config.yaml
hidden_size: 768
positions: "learned"
qk_norm: false
init: "normal"
init_std_qkv: 0.0142
learning_rate: 0.0188
lr_mult_o: 4.0
max_grad_norm: 2.0
max_seq_len: 1024
dataset: "wikipedia_en"
Each number is 200 + 20 x the weight over its row's rms, rounded and kept within 0 to 999. Layers, rows and columns count from 0. The size before them is the row's rms in percent of the matrix's.

# k: layer 9 attention key, 768x768, rms 0.148, rows 229-255, columns 0-95
# q: layer 9 attention query, 768x768, rms 0.153, rows 230-255, columns 0-95
# v: layer 9 attention value, 768x768, rms 0.139, rows 192-201, columns 0-95
# o: layer 9 attention output (transposed), 768x768, rms 0.516, rows 192-200, columns 0-95
k229,082,224,207,206,217,211,211,170,202,159,240,170,184,218,220,214,193,207,199,169,169,207,179,196,172,198,232,230,195,218,190,186,197,180,215,200,183,172,214,235,197,218,199,197,175,211,179,225,229,231,258,207,168,219,187,182,175,193,167,199,225,206,209,187,186,197,226,227,183,209,221,217,177,213,232,184,231,200,198,188,224,212,224,185,199,241,216,178,220,222,161,193,219,172,176,198,227
q230,087,177,217,195,186,203,197,206,237,191,218,208,196,200,189,233,211,188,229,205,204,246,226,204,199,169,200,201,183,208,168,212,166,207,200,218,201,190,184,209,208,183,215,213,218,174,213,233,231,216,193,190,183,171,230,200,192,215,211,190,209,170,212,172,219,185,202,195,180,213,194,182,202,174,205,217,217,216,183,202,209,177,191,210,184,182,215,174,215,202,224,222,212,186,193,177,214
k230,091,185,200,218,216,189,199,198,195,189,223,181,196,223,215,209,200,214,232,211,202,197,185,152,213,199,217,239,209,206,188,227,175,197,168,169,206,204,204,186,182,237,209,187,210,189,235,231,250,173,184,199,199,211,204,174,189,185,205,174,156,211,140,184,212,195,206,195,178,199,211,203,184,186,193,170,207,199,216,208,198,188,228,180,211,191,184,193,211,176,161,198,196,236,204,209,207
q231,088,208,193,197,202,248,189,203,198,167,181,205,208,181,229,185,228,201,179,182,184,210,206,206,188,212,232,184,190,195,261,202,199,203,213,177,191,214,214,214,202,205,221,230,211,194,200,208,194,190,184,186,209,194,189,131,177,217,226,207,190,218,216,228,202,191,210,206,223,164,166,183,187,199,219,193,187,193,205,192,181,240,195,182,181,190,215,197,200,210,170,208,246,178,265,203,164
k231,088,207,218,182,210,219,208,178,206,214,236,235,214,232,230,213,198,211,230,185,175,207,210,212,207,199,226,205,204,171,207,192,215,187,211,181,181,184,181,269,248,223,195,245,183,180,182,219,188,207,183,196,205,168,199,170,184,193,196,214,190,197,212,202,201,183,189,218,191,198,232,196,196,203,234,216,180,150,170,194,174,199,192,187,164,203,224,172,220,185,199,220,194,207,184,202,186
q232,091,201,208,199,185,197,187,186,203,201,200,174,228,197,165,204,213,196,232,196,194,179,216,173,181,193,202,154,191,223,178,213,198,178,153,189,200,222,196,215,201,192,197,226,174,177,187,214,204,208,204,207,216,185,213,182,196,209,185,162,211,186,205,178,189,220,188,205,236,202,195,216,181,241,221,201,189,167,179,228,182,175,193,205,203,195,148,206,165,209,188,231,192,197,204,237,216
k232,086,203,183,237,204,200,192,194,194,204,184,202,218,177,226,213,190,173,157,194,202,139,155,189,189,156,162,208,197,207,236,190,224,240,154,169,215,241,218,240,210,211,196,236,211,195,200,234,166,183,175,164,199,198,153,186,216,163,214,206,221,198,198,181,207,183,203,196,212,233,202,186,172,216,207,220,213,182,214,170,171,193,213,210,193,209,218,190,216,191,209,213,242,232,200,236,220
q233,090,200,210,199,167,215,185,204,179,169,212,185,191,184,176,163,220,206,186,223,195,230,185,171,177,229,210,187,197,205,229,206,188,163,211,202,213,223,153,193,207,178,209,171,181,224,213,191,218,195,198,235,171,207,190,176,197,219,210,196,177,230,211,190,219,171,184,199,186,223,188,163,185,226,227,164,193,191,206,163,159,181,196,201,178,177,221,191,219,151,211,199,186,204,182,246,210
k233,088,188,175,195,181,212,180,199,235,182,180,223,215,213,245,183,223,215,189,209,224,188,220,167,228,194,207,200,248,188,176,188,158,176,236,208,207,212,190,209,218,194,175,194,176,243,261,201,181,208,185,220,187,216,229,213,213,167,190,193,184,188,207,159,196,220,186,204,176,204,180,194,218,165,193,182,208,240,197,207,219,200,189,202,176,187,180,180,194,195,222,195,179,217,218,182,193
q234,090,227,205,183,205,162,244,156,190,234,208,173,184,204,199,161,238,207,156,218,210,189,194,203,200,179,191,228,237,228,218,209,180,231,213,194,189,188,212,234,204,184,204,205,212,221,180,205,222,217,209,211,224,201,188,219,199,208,195,178,186,202,191,187,211,152,192,232,189,250,191,171,195,222,195,218,164,183,199,214,208,211,202,193,147,195,190,218,177,211,200,210,236,210,171,205,220
k234,087,205,207,207,208,194,190,214,245,193,219,225,202,224,208,234,204,205,194,206,209,211,214,209,193,184,211,196,214,189,236,195,204,204,164,192,204,263,180,187,170,224,197,183,227,223,199,184,180,169,203,185,222,238,209,214,181,202,185,227,228,205,230,202,200,185,181,218,169,204,176,177,226,208,201,220,229,208,221,211,212,187,173,223,183,221,185,203,208,188,201,236,178,234,191,204,214
q235,094,211,221,224,231,163,239,221,188,192,219,193,213,193,195,194,190,239,171,188,206,209,171,175,190,197,216,250,198,221,194,170,197,221,205,179,163,180,199,235,230,221,246,206,199,186,203,183,199,183,198,173,205,158,197,183,195,194,211,202,202,188,189,213,191,201,195,200,213,201,214,176,211,188,204,184,203,147,203,198,192,204,205,207,177,191,243,194,184,235,220,172,154,217,182,227,207
k235,087,152,247,202,168,198,209,230,212,180,212,199,183,243,188,216,229,183,226,194,170,186,184,204,177,191,205,172,212,187,217,183,189,241,216,216,213,200,168,208,178,215,199,194,182,184,188,212,225,242,200,180,201,200,194,215,233,201,215,201,181,190,195,219,223,181,194,189,228,194,213,197,207,166,206,212,189,165,221,224,193,164,206,223,201,216,207,166,183,189,200,187,191,198,221,212,205
q236,095,222,198,186,189,208,168,193,203,193,187,173,206,209,188,181,189,228,196,196,192,237,218,187,175,196,179,200,200,230,184,190,212,189,208,175,176,214,198,232,205,201,205,228,225,215,201,186,223,249,209,179,188,185,211,207,195,192,205,162,170,180,163,218,244,169,198,189,217,204,204,191,187,176,209,189,217,175,233,172,196,197,188,183,184,202,238,193,189,185,206,158,205,199,194,211,173
k236,091,218,203,202,221,192,209,193,214,179,186,213,177,197,215,170,171,186,199,197,217,238,230,217,201,156,223,223,222,221,184,224,229,224,185,173,174,210,203,217,224,197,221,232,201,218,214,181,197,183,201,164,184,208,203,223,210,208,203,176,197,171,191,238,190,171,190,233,203,208,192,188,236,203,204,170,213,181,192,209,188,214,206,214,187,218,167,241,193,165,190,231,215,190,189,201,220
q237,094,200,177,199,204,228,170,181,178,202,223,217,242,205,159,205,213,197,212,209,191,231,188,214,186,199,186,161,189,179,220,177,187,183,209,225,173,213,205,204,177,208,208,192,177,193,178,221,182,198,217,202,220,229,178,224,181,238,185,232,211,175,212,173,192,227,205,205,192,172,218,213,200,201,197,217,226,194,227,234,187,196,214,190,229,195,205,151,194,203,201,232,203,186,223,194,230
k237,092,200,168,181,226,198,252,221,190,243,200,224,218,201,216,204,235,191,174,206,182,201,179,212,193,183,196,182,210,198,184,199,199,202,219,239,176,184,213,198,233,192,209,165,158,209,214,190,222,211,215,189,201,222,168,170,191,238,200,169,201,177,198,202,202,224,202,220,195,169,213,222,213,184,233,199,198,215,186,197,217,185,195,212,246,200,162,201,186,178,205,207,185,228,200,217,189
q238,095,211,227,203,204,183,175,244,219,195,223,198,216,220,181,194,211,171,217,201,208,186,157,214,194,226,209,189,176,206,188,218,215,199,188,209,180,178,191,181,192,226,191,171,206,200,164,211,204,211,190,210,208,186,225,206,173,202,176,195,196,195,206,210,199,209,237,224,243,187,171,197,232,166,180,173,191,226,189,205,208,192,199,191,197,171,201,188,224,200,210,197,209,183,197,201,200
k238,093,206,181,208,186,204,203,230,233,244,192,180,215,185,186,225,243,218,238,204,211,185,204,181,198,201,244,200,199,201,194,167,197,182,190,218,206,199,188,194,199,196,184,203,211,194,201,218,202,226,225,196,198,201,198,224,154,201,207,186,175,208,194,198,221,193,206,195,235,192,185,190,215,214,179,167,224,190,225,185,211,195,222,234,203,189,174,209,182,164,179,187,205,185,211,175,146
q239,101,170,200,213,205,212,193,222,220,174,205,186,195,208,233,200,175,223,188,194,218,197,210,232,222,218,209,244,176,205,223,208,215,240,213,178,217,196,199,199,199,226,240,193,209,187,190,195,208,200,191,190,192,205,206,185,166,182,209,179,183,221,201,180,191,238,171,204,155,224,205,187,204,220,224,187,172,213,216,188,193,244,217,199,187,226,204,256,182,198,203,188,230,247,182,210,206
k239,091,175,152,188,166,205,176,209,177,214,205,185,199,191,184,187,160,166,224,222,200,155,179,190,209,200,195,245,213,191,214,217,140,181,213,214,173,212,203,163,198,227,206,205,201,216,199,216,161,213,175,169,194,192,229,178,192,235,183,203,179,180,205,208,208,180,164,232,212,195,208,212,207,208,205,206,193,222,216,203,162,192,208,191,185,192,201,194,208,191,199,208,198,182,182,186,223
q240,089,225,192,212,243,209,227,241,189,185,191,221,150,212,191,177,248,200,184,182,220,205,166,198,220,219,210,205,210,212,219,193,232,206,232,191,185,202,216,217,188,191,213,191,193,182,200,175,203,172,206,203,220,204,215,173,207,170,198,221,202,213,222,195,205,171,196,217,173,189,186,210,198,218,165,205,239,255,163,195,214,192,187,207,219,219,192,165,183,196,201,220,227,194,179,179,205
k240,087,186,194,196,205,201,179,223,210,190,194,175,191,187,214,228,217,193,204,183,187,209,212,222,217,182,211,227,198,196,192,197,227,229,185,193,191,207,220,232,235,174,225,183,143,214,189,212,215,194,204,177,193,203,190,217,208,201,178,191,213,191,207,145,195,212,190,187,213,188,177,165,244,232,199,201,216,176,199,195,193,184,203,172,197,204,190,207,216,190,201,221,193,219,194,166,157
q241,089,218,189,214,161,203,245,198,208,210,181,179,205,221,230,222,175,207,200,166,213,214,198,189,165,193,194,233,180,214,213,220,174,207,172,207,177,157,201,216,201,182,195,208,201,193,190,201,193,209,179,184,223,194,203,246,215,207,197,220,189,219,187,198,219,176,217,187,204,231,192,142,168,226,175,169,221,209,201,226,169,156,240,172,163,176,206,231,182,182,208,186,197,243,194,209,218
k241,089,206,200,199,222,174,200,194,182,206,212,203,214,186,175,188,225,150,199,264,195,168,203,216,203,173,223,139,206,201,228,163,174,168,206,206,183,210,193,185,182,153,198,168,185,217,204,229,212,203,205,212,170,179,224,215,221,191,209,202,204,228,214,210,191,219,216,230,210,206,236,188,212,215,209,203,225,216,210,170,183,203,241,205,243,167,172,226,209,195,185,236,206,182,163,199,228
q242,087,203,209,180,181,199,201,188,216,222,206,208,217,198,169,197,239,235,186,219,142,182,216,198,186,196,241,174,186,211,196,216,222,199,206,210,240,200,211,217,195,215,226,196,217,218,194,194,199,242,204,216,206,221,186,198,219,200,179,208,183,198,209,199,185,196,149,174,201,168,216,222,180,235,214,229,195,212,214,198,200,194,218,172,198,168,200,140,169,201,194,191,182,190,204,204,229
k242,088,185,208,184,207,164,203,200,190,240,185,203,182,184,157,169,238,197,158,209,193,188,207,202,207,222,215,207,211,196,210,229,167,215,177,223,235,195,190,200,191,228,220,207,218,246,215,217,220,223,207,189,188,252,179,176,205,201,162,192,198,202,234,188,189,197,195,191,198,193,196,149,221,215,164,229,170,230,173,201,211,197,196,165,216,225,205,228,190,175,182,197,201,196,187,204,219
q243,089,204,202,220,204,202,201,174,229,163,160,210,200,219,230,193,210,222,184,195,157,187,223,180,219,204,194,201,214,189,213,212,172,230,171,193,161,207,209,196,189,178,210,171,219,190,197,224,211,213,187,192,216,217,180,176,193,218,193,199,204,246,179,182,216,195,207,210,214,225,174,202,192,214,205,199,214,184,204,176,194,222,213,195,186,192,198,177,216,177,183,199,220,225,216,188,204
k243,087,253,205,191,181,192,207,212,178,168,197,220,220,210,219,185,205,249,212,193,205,173,223,256,223,180,169,186,177,190,191,155,192,185,163,217,184,229,195,165,248,189,197,198,230,167,194,229,184,188,188,177,186,205,223,195,215,216,174,207,232,203,178,201,203,230,204,205,191,160,195,208,202,237,218,208,202,218,189,211,176,199,160,203,185,195,197,153,202,209,217,175,166,251,192,185,219
q244,095,204,204,162,164,185,152,257,196,232,218,179,182,201,162,195,234,208,243,202,234,193,222,193,220,190,181,184,218,201,182,193,207,219,204,195,192,168,166,164,204,199,162,189,196,232,174,197,218,194,206,234,217,181,187,212,187,198,193,238,215,197,199,204,167,200,191,238,233,167,198,218,214,206,170,253,179,232,210,207,193,184,187,185,209,157,176,167,203,190,201,197,206,177,202,186,210
k244,090,197,168,190,212,207,203,207,226,211,187,228,207,212,186,241,242,199,227,211,213,181,198,176,218,201,250,226,200,208,225,218,238,194,219,228,184,164,178,219,215,203,187,228,215,209,205,201,223,170,207,217,187,228,219,188,157,211,213,197,203,231,183,181,223,176,177,211,208,169,212,225,229,208,182,204,181,173,206,190,192,229,190,214,218,153,188,198,214,175,195,215,201,176,202,230,210
q245,088,216,216,225,189,198,201,194,255,179,196,184,172,213,197,206,171,237,173,218,163,190,187,171,186,193,210,236,206,182,175,193,256,162,196,169,163,190,165,199,229,224,155,191,184,183,180,187,182,166,217,182,216,197,235,211,224,177,223,200,207,220,207,220,236,211,247,185,189,210,196,204,172,226,207,176,202,196,181,178,204,222,151,206,218,179,207,220,151,199,226,163,206,230,226,211,218
k245,084,183,218,170,209,187,199,246,190,172,228,196,182,199,189,229,202,187,210,201,215,216,205,177,200,189,182,175,228,177,195,182,226,195,202,190,152,194,199,205,196,183,168,198,181,222,206,223,175,170,210,205,180,200,181,207,200,177,215,235,193,204,184,231,182,194,186,202,199,183,201,199,182,203,186,181,221,184,177,218,219,223,183,199,218,188,202,219,169,160,231,183,182,212,185,198,211
q246,090,219,176,235,202,221,217,216,176,187,198,226,181,206,219,187,187,188,225,195,194,198,194,182,190,197,261,183,197,200,181,213,236,158,212,200,171,197,189,199,194,197,198,203,220,213,217,214,199,179,177,202,181,189,181,221,200,254,188,183,217,190,206,203,171,177,222,220,194,205,208,241,210,206,248,237,226,197,199,217,195,211,218,190,191,184,183,256,240,202,182,209,188,183,206,166,208
k246,085,208,203,235,217,184,212,188,177,196,179,184,202,202,212,207,203,209,212,219,174,203,219,194,199,223,221,175,193,215,207,177,245,212,203,212,186,209,215,213,209,206,198,183,185,176,203,198,164,186,202,225,197,216,175,168,176,205,199,220,207,195,229,149,172,207,194,201,141,176,206,204,216,183,225,201,143,238,157,176,223,222,180,203,224,177,220,183,201,192,171,216,222,207,174,200,196
q247,089,215,200,171,162,214,183,199,191,210,182,187,190,228,183,193,200,242,171,175,205,214,231,199,240,187,212,216,165,176,194,203,196,158,170,183,190,196,203,190,188,207,231,232,226,215,153,166,202,214,224,208,192,194,231,190,187,257,197,185,196,196,174,219,169,185,202,189,185,196,214,171,187,180,214,189,187,174,196,193,184,193,206,195,194,199,199,181,169,209,185,192,200,237,212,224,192
k247,091,214,203,214,183,180,219,179,182,196,195,216,205,207,233,189,226,211,195,192,217,206,197,228,209,208,194,186,211,206,201,188,194,220,213,222,214,246,212,226,199,153,198,244,178,171,154,240,181,194,201,187,183,209,214,175,206,194,182,200,200,212,196,239,187,167,197,192,200,205,187,177,187,201,218,199,195,200,201,178,207,231,218,194,205,202,208,215,187,214,178,197,181,203,200,215,210
q248,090,191,162,147,194,214,240,161,193,218,211,184,241,201,182,218,203,196,195,182,197,240,207,187,212,191,203,199,205,194,140,184,191,215,201,203,193,193,185,176,205,228,205,250,200,175,176,196,194,193,213,200,219,211,212,199,233,224,219,210,197,221,182,196,202,162,218,161,197,195,212,155,198,209,207,214,229,166,194,206,165,201,252,172,196,152,245,173,202,209,202,200,190,175,187,198,187
k248,087,210,199,163,200,200,236,177,186,220,175,148,216,174,206,211,177,218,185,184,205,193,174,188,205,196,189,195,217,198,182,172,202,213,211,191,193,226,218,206,216,201,181,185,213,239,199,196,177,184,200,197,205,204,224,213,194,242,229,207,190,198,208,212,205,194,206,207,195,206,186,169,199,201,189,192,178,200,248,205,195,155,232,173,212,180,191,215,223,214,195,192,199,173,164,216,213
q249,104,220,200,191,180,200,183,244,226,187,224,184,193,195,185,212,240,192,189,225,212,182,208,175,177,224,187,197,213,173,196,198,158,154,213,219,189,208,183,168,219,197,168,165,224,200,218,210,205,227,207,220,204,235,212,199,170,190,189,220,216,161,204,172,176,219,194,221,188,165,199,209,222,197,219,205,191,214,203,219,191,206,211,197,228,177,204,162,265,190,173,227,172,196,213,184,209
k249,093,181,206,187,194,228,224,204,189,186,214,225,208,212,220,198,222,216,187,183,214,227,198,210,206,212,191,222,215,204,210,215,205,198,243,188,203,203,204,219,206,191,181,195,195,226,170,206,199,205,240,244,164,168,174,187,197,196,181,167,167,189,165,209,195,194,187,221,175,179,197,204,192,204,233,220,225,177,196,192,187,194,199,204,181,203,170,159,192,227,212,183,194,203,191,188,213
q250,094,170,219,222,227,182,197,251,226,195,202,187,207,237,233,183,172,227,180,129,168,183,175,215,193,183,212,195,206,215,175,238,209,207,207,227,213,151,186,153,200,232,212,214,204,172,213,181,200,190,205,201,237,184,170,208,200,195,205,169,182,211,208,217,223,183,193,203,170,230,212,199,193,178,210,218,197,220,192,187,201,215,185,203,182,172,191,202,196,185,155,230,208,192,208,208,187
k250,091,192,217,188,218,179,220,223,195,213,221,220,203,187,179,189,204,216,232,218,198,215,182,226,230,196,184,218,201,196,207,178,220,201,206,196,200,194,178,155,198,236,194,145,181,223,183,241,268,200,181,204,218,204,206,211,169,204,203,221,213,198,226,267,189,186,226,196,186,223,244,162,194,209,213,215,199,178,199,197,221,222,201,204,187,179,215,187,194,193,183,176,195,160,193,201,163
q251,095,195,235,192,235,216,236,216,221,195,181,224,199,192,265,177,212,198,183,167,210,203,199,191,216,184,209,252,221,239,229,184,240,200,185,205,203,198,158,213,198,211,249,207,193,194,202,222,198,181,211,191,180,169,177,198,200,222,210,223,213,223,181,226,239,192,229,165,187,187,192,185,191,218,213,182,177,173,223,141,218,194,213,200,189,209,211,255,177,227,199,187,204,197,171,238,171
k251,090,211,244,236,209,181,214,190,147,180,194,176,213,225,218,175,212,189,205,195,170,197,242,213,220,184,187,205,212,188,198,191,233,249,172,202,195,191,184,203,184,188,215,166,190,207,204,226,174,177,161,162,212,185,173,218,201,191,208,217,201,185,212,202,203,234,195,166,210,192,190,191,183,213,200,203,201,205,224,185,205,214,212,171,188,225,206,215,235,195,206,214,212,189,202,190,185
q252,087,265,188,180,143,173,213,176,189,181,177,163,203,188,193,197,176,204,234,214,205,174,184,191,184,190,223,209,229,209,223,221,225,218,181,219,205,203,195,204,204,216,175,204,193,187,220,192,207,184,196,214,191,221,188,191,196,183,216,173,225,184,196,234,198,190,203,192,187,203,195,203,217,217,234,206,155,185,166,191,195,184,228,204,184,219,163,196,239,175,166,185,186,194,204,180,181
k252,085,180,199,216,195,217,198,208,211,187,158,168,175,171,195,210,189,182,207,168,163,232,236,191,195,223,187,217,172,190,183,187,171,217,201,177,180,226,212,192,190,170,224,213,204,190,196,205,224,211,222,180,207,213,236,204,197,218,203,211,171,207,191,204,200,243,218,232,207,157,190,201,189,199,213,206,211,198,183,193,189,180,183,178,214,249,195,227,163,167,176,221,173,204,152,215,187
q253,092,188,229,190,207,215,183,206,200,180,203,198,187,226,165,192,199,198,245,213,167,203,213,215,211,195,193,244,195,203,195,180,181,208,221,192,211,209,189,198,188,177,197,171,204,159,194,200,180,210,195,221,210,198,195,170,176,195,190,200,206,190,216,196,209,238,207,168,208,208,228,200,184,178,224,188,187,217,205,179,218,206,209,202,214,177,189,200,208,185,183,218,155,165,188,213,198
k253,090,201,180,186,209,167,220,195,192,197,217,212,220,223,185,193,190,208,247,187,219,226,186,211,205,182,209,219,204,208,153,198,214,188,182,200,224,167,192,199,198,190,207,206,193,196,198,162,209,218,225,195,215,187,202,165,171,191,203,160,208,211,144,209,211,187,209,170,194,208,172,206,190,194,224,202,200,198,184,203,216,181,227,170,173,191,226,187,182,210,187,184,215,190,223,225,164
q254,089,238,205,179,213,213,179,185,231,180,187,185,167,191,198,231,224,192,214,227,183,229,207,216,205,225,213,175,192,236,215,178,218,197,200,214,172,190,214,224,199,212,201,197,195,199,193,177,181,228,204,205,178,212,202,196,172,160,197,212,244,198,204,193,212,250,225,197,196,192,239,201,204,216,260,203,199,210,199,198,190,211,234,175,205,147,157,183,206,195,220,181,180,200,190,161,202
k254,087,197,197,230,174,189,228,189,202,211,228,231,185,237,218,207,189,165,235,195,200,209,193,188,218,190,230,187,179,199,160,185,194,202,208,229,183,185,213,179,172,213,164,207,194,217,217,182,189,179,219,176,221,188,192,225,193,174,202,189,226,212,218,195,218,205,228,189,215,230,182,179,196,208,200,188,210,228,188,202,183,185,195,216,166,206,245,175,244,214,210,223,186,224,218,207,204
q255,086,188,235,189,194,162,210,177,179,212,197,218,187,189,236,196,197,192,172,215,201,199,204,224,207,194,226,201,215,208,189,196,203,184,217,199,212,165,191,232,210,196,184,182,226,199,192,211,195,170,174,198,181,208,190,215,201,198,211,202,189,204,238,179,202,204,185,195,189,178,209,237,229,199,192,212,201,196,196,214,184,191,182,208,169,228,190,227,176,201,192,194,202,201,216,238,201
k255,085,194,177,158,217,203,204,207,162,199,205,149,200,185,209,171,237,206,180,198,183,172,198,205,173,232,169,152,220,186,225,208,184,224,180,216,172,184,207,187,208,192,203,187,196,195,180,190,185,209,220,203,229,200,201,200,204,249,182,195,195,211,254,224,203,181,192,218,218,221,192,209,180,200,202,193,204,199,160,207,221,204,212,214,205,194,169,214,178,196,220,195,221,184,207,211,203
v192,112,187,178,223,209,196,212,182,195,193,213,209,215,228,188,194,219,208,221,222,205,205,218,199,213,207,191,205,202,207,172,207,179,209,167,221,212,197,195,183,217,191,198,192,187,206,196,188,211,206,199,203,225,206,218,224,190,197,228,220,228,200,195,220,215,218,174,194,218,220,188,203,175,184,193,191,192,186,142,200,192,193,193,149,190,183,177,218,202,164,218,217,183,188,182,208,222
o192,110,232,216,210,222,217,140,238,183,208,185,188,183,195,196,197,218,184,184,181,217,199,194,197,213,169,205,202,191,220,209,235,204,205,185,220,171,200,181,188,179,168,182,214,197,204,184,169,170,202,189,217,202,188,208,219,210,236,170,196,170,223,205,194,226,165,237,188,175,181,238,220,207,216,216,189,197,216,240,208,200,208,203,208,186,205,226,189,208,184,191,198,196,218,149,181,156
v193,102,184,207,210,218,220,168,174,221,187,175,179,180,216,212,201,193,179,205,176,215,196,175,192,209,161,223,185,209,206,174,176,164,219,195,198,189,195,209,200,187,181,219,200,203,206,172,227,197,211,200,173,182,224,168,202,175,198,211,177,174,219,209,207,178,228,224,201,211,193,210,186,225,215,175,177,160,197,192,209,198,185,191,219,217,172,220,201,232,179,174,174,180,203,182,185,218
o193,103,236,196,198,156,189,183,228,212,182,202,211,198,200,226,203,200,209,175,210,227,162,227,150,159,174,178,162,202,183,224,205,217,193,204,204,214,185,221,205,219,221,179,237,202,202,230,177,192,171,208,145,210,177,173,193,199,202,206,212,203,189,183,215,149,238,215,207,215,162,159,256,169,190,232,213,190,219,189,184,212,228,213,195,188,221,186,215,224,230,225,188,192,237,217,192,195
v194,104,202,182,191,178,198,208,172,197,179,175,188,186,198,214,171,202,194,219,197,195,184,188,165,219,227,157,188,149,234,195,227,213,210,148,230,177,198,174,237,195,183,204,196,175,216,184,168,200,186,203,204,202,232,210,167,224,193,223,209,196,203,200,206,235,209,208,200,219,200,211,218,196,212,181,242,209,200,208,219,202,225,194,213,161,187,214,193,216,189,193,203,214,177,180,184,227
o194,100,173,195,184,251,220,187,248,232,192,201,217,185,206,172,183,225,193,189,187,192,213,201,202,213,180,193,200,218,164,197,209,195,199,204,199,208,210,208,171,186,185,190,194,236,221,189,239,214,196,197,205,180,191,214,187,202,222,180,195,185,229,172,227,213,206,169,206,192,195,196,155,191,216,228,165,188,186,192,153,180,176,230,209,227,182,167,178,188,209,200,208,188,178,206,192,210
v195,109,137,190,203,183,230,206,225,197,224,217,228,182,195,211,219,188,205,204,190,209,204,202,144,193,205,232,184,195,169,191,232,213,230,213,212,196,208,181,167,211,274,206,198,205,198,229,177,203,202,187,223,196,216,189,213,225,198,231,171,198,200,222,178,197,161,182,184,197,205,216,180,226,218,228,186,195,177,170,202,186,180,203,208,257,213,216,214,177,175,204,271,176,202,220,231,210
o195,109,247,197,198,202,171,196,190,201,217,203,185,219,223,170,206,221,180,166,214,211,206,187,216,180,157,236,226,205,179,210,186,192,214,207,210,188,201,231,212,189,196,191,201,183,227,181,175,173,216,212,211,191,205,206,224,192,208,204,211,196,198,196,186,199,203,212,198,191,235,217,223,175,141,174,198,184,188,193,174,181,200,228,206,179,184,194,205,166,206,223,169,198,228,152,201,185
v196,103,193,171,164,221,219,214,187,194,192,212,219,247,217,224,192,218,183,209,219,176,172,208,232,225,227,243,205,190,221,220,229,182,180,206,203,184,188,208,204,230,205,210,210,176,189,197,239,193,211,187,165,188,206,187,188,247,201,196,220,236,180,192,176,194,209,219,225,186,207,221,202,194,180,214,176,199,220,173,201,212,200,182,167,223,233,204,218,179,177,212,199,214,218,179,219,196
o196,104,207,230,178,212,175,203,169,196,201,137,202,198,198,193,204,184,170,177,210,159,206,202,190,174,193,176,167,168,208,171,222,214,197,198,224,232,186,188,213,187,177,211,207,234,260,206,220,195,203,238,183,179,192,203,243,192,223,222,173,206,226,217,222,201,187,194,232,248,181,198,205,182,195,197,240,211,204,188,183,219,178,220,203,207,186,210,179,218,231,203,214,169,205,209,217,213
v197,111,212,185,210,192,216,183,151,184,200,166,189,194,244,213,199,212,196,202,186,166,188,221,208,223,243,215,200,178,214,207,223,245,157,161,237,192,247,186,214,188,169,226,228,210,186,215,207,212,170,230,191,203,207,212,201,211,196,188,179,204,224,201,193,212,188,206,221,204,195,236,226,197,200,209,230,188,164,192,217,203,192,194,157,224,175,186,227,229,200,193,179,202,180,185,226,218
o197,104,212,203,176,195,189,177,213,181,216,215,194,200,197,174,208,181,211,200,186,238,206,190,216,193,201,173,160,210,152,187,203,195,182,181,222,215,215,204,246,210,180,176,216,223,225,199,199,197,176,189,223,224,188,190,202,183,196,190,176,226,196,232,233,171,189,236,186,198,200,208,206,200,194,186,213,182,198,224,186,214,216,239,208,178,223,164,188,233,185,209,175,185,198,220,164,215
v198,106,198,182,197,183,209,187,206,199,165,206,194,200,197,206,219,216,224,181,207,228,212,210,187,162,241,213,196,165,199,201,203,184,201,177,209,187,202,240,216,187,192,176,213,221,194,156,207,208,222,210,227,184,225,187,165,196,170,205,197,211,185,241,224,183,228,176,195,211,195,178,168,203,169,180,197,202,234,166,194,191,193,230,213,215,213,199,227,178,209,181,196,212,194,169,164,198
o198,105,199,197,233,202,194,212,197,224,195,194,204,192,172,213,202,180,223,222,184,215,186,254,187,198,172,207,190,216,212,200,216,235,202,208,208,179,250,217,198,204,231,175,192,184,212,179,197,177,195,184,182,225,188,196,219,204,187,214,225,184,237,156,182,198,219,204,214,195,169,202,241,179,185,183,196,155,186,193,197,205,193,177,188,223,195,226,141,263,194,191,203,221,201,204,222,198
v199,115,220,194,216,175,219,152,231,212,221,208,220,209,175,211,189,207,223,189,211,206,180,214,183,202,205,198,163,202,202,185,195,175,194,165,210,172,173,215,232,218,175,192,199,162,223,176,187,194,214,223,200,190,187,182,211,208,165,207,195,219,201,203,194,184,196,230,233,248,189,236,203,174,179,210,223,199,238,191,185,204,235,177,212,200,199,191,185,196,164,211,210,186,191,181,214,221
o199,113,234,200,224,221,219,217,205,232,194,185,180,220,194,199,201,215,180,185,200,194,197,185,184,248,188,214,190,203,188,268,262,213,197,183,203,178,246,176,214,207,235,198,211,174,178,201,210,218,204,185,189,166,198,230,213,227,198,223,196,196,224,194,247,227,185,190,237,181,166,201,200,150,213,205,176,196,179,190,172,160,213,212,210,215,184,182,182,196,182,200,208,206,196,184,187,197
v200,102,170,182,205,196,205,183,199,204,223,222,147,200,198,197,174,191,207,209,218,216,188,223,200,172,199,209,188,196,188,187,158,201,189,224,206,225,192,197,196,205,217,200,180,213,187,194,226,212,208,216,222,208,217,217,211,195,207,170,194,218,196,216,202,212,196,175,205,204,197,202,208,180,205,203,206,190,186,209,185,180,180,173,178,209,191,257,201,189,187,178,191,184,204,217,179,209
o200,103,181,216,211,168,153,209,230,226,207,208,227,190,180,190,200,193,175,187,209,187,229,166,187,214,199,175,199,229,210,215,207,198,176,206,170,223,171,197,198,166,218,211,201,200,176,189,211,206,190,181,191,210,198,207,186,232,189,215,148,176,166,201,185,182,213,200,185,186,187,221,204,188,206,195,188,215,226,191,203,226,224,233,234,193,219,145,183,194,238,224,190,185,204,172,174,205
v201,111,175,214,210,245,205,195,192,175,207,183,202,219,175,180,188,220,190,195,214,235,236,182,216,180,201,231,198,182,187,204,221,203,208,182,215,202,187,203,204,181,183,156,235,182,190,178,177,205,207,197,203,192,197,214,163,193,198,239,208,208,189,193,159,174,196,200,219,206,202,194,233,221,213,173,253,182,189,215,200,200,202,206,206,245,243,206,182,212,175,183,220,216,203,195,188,195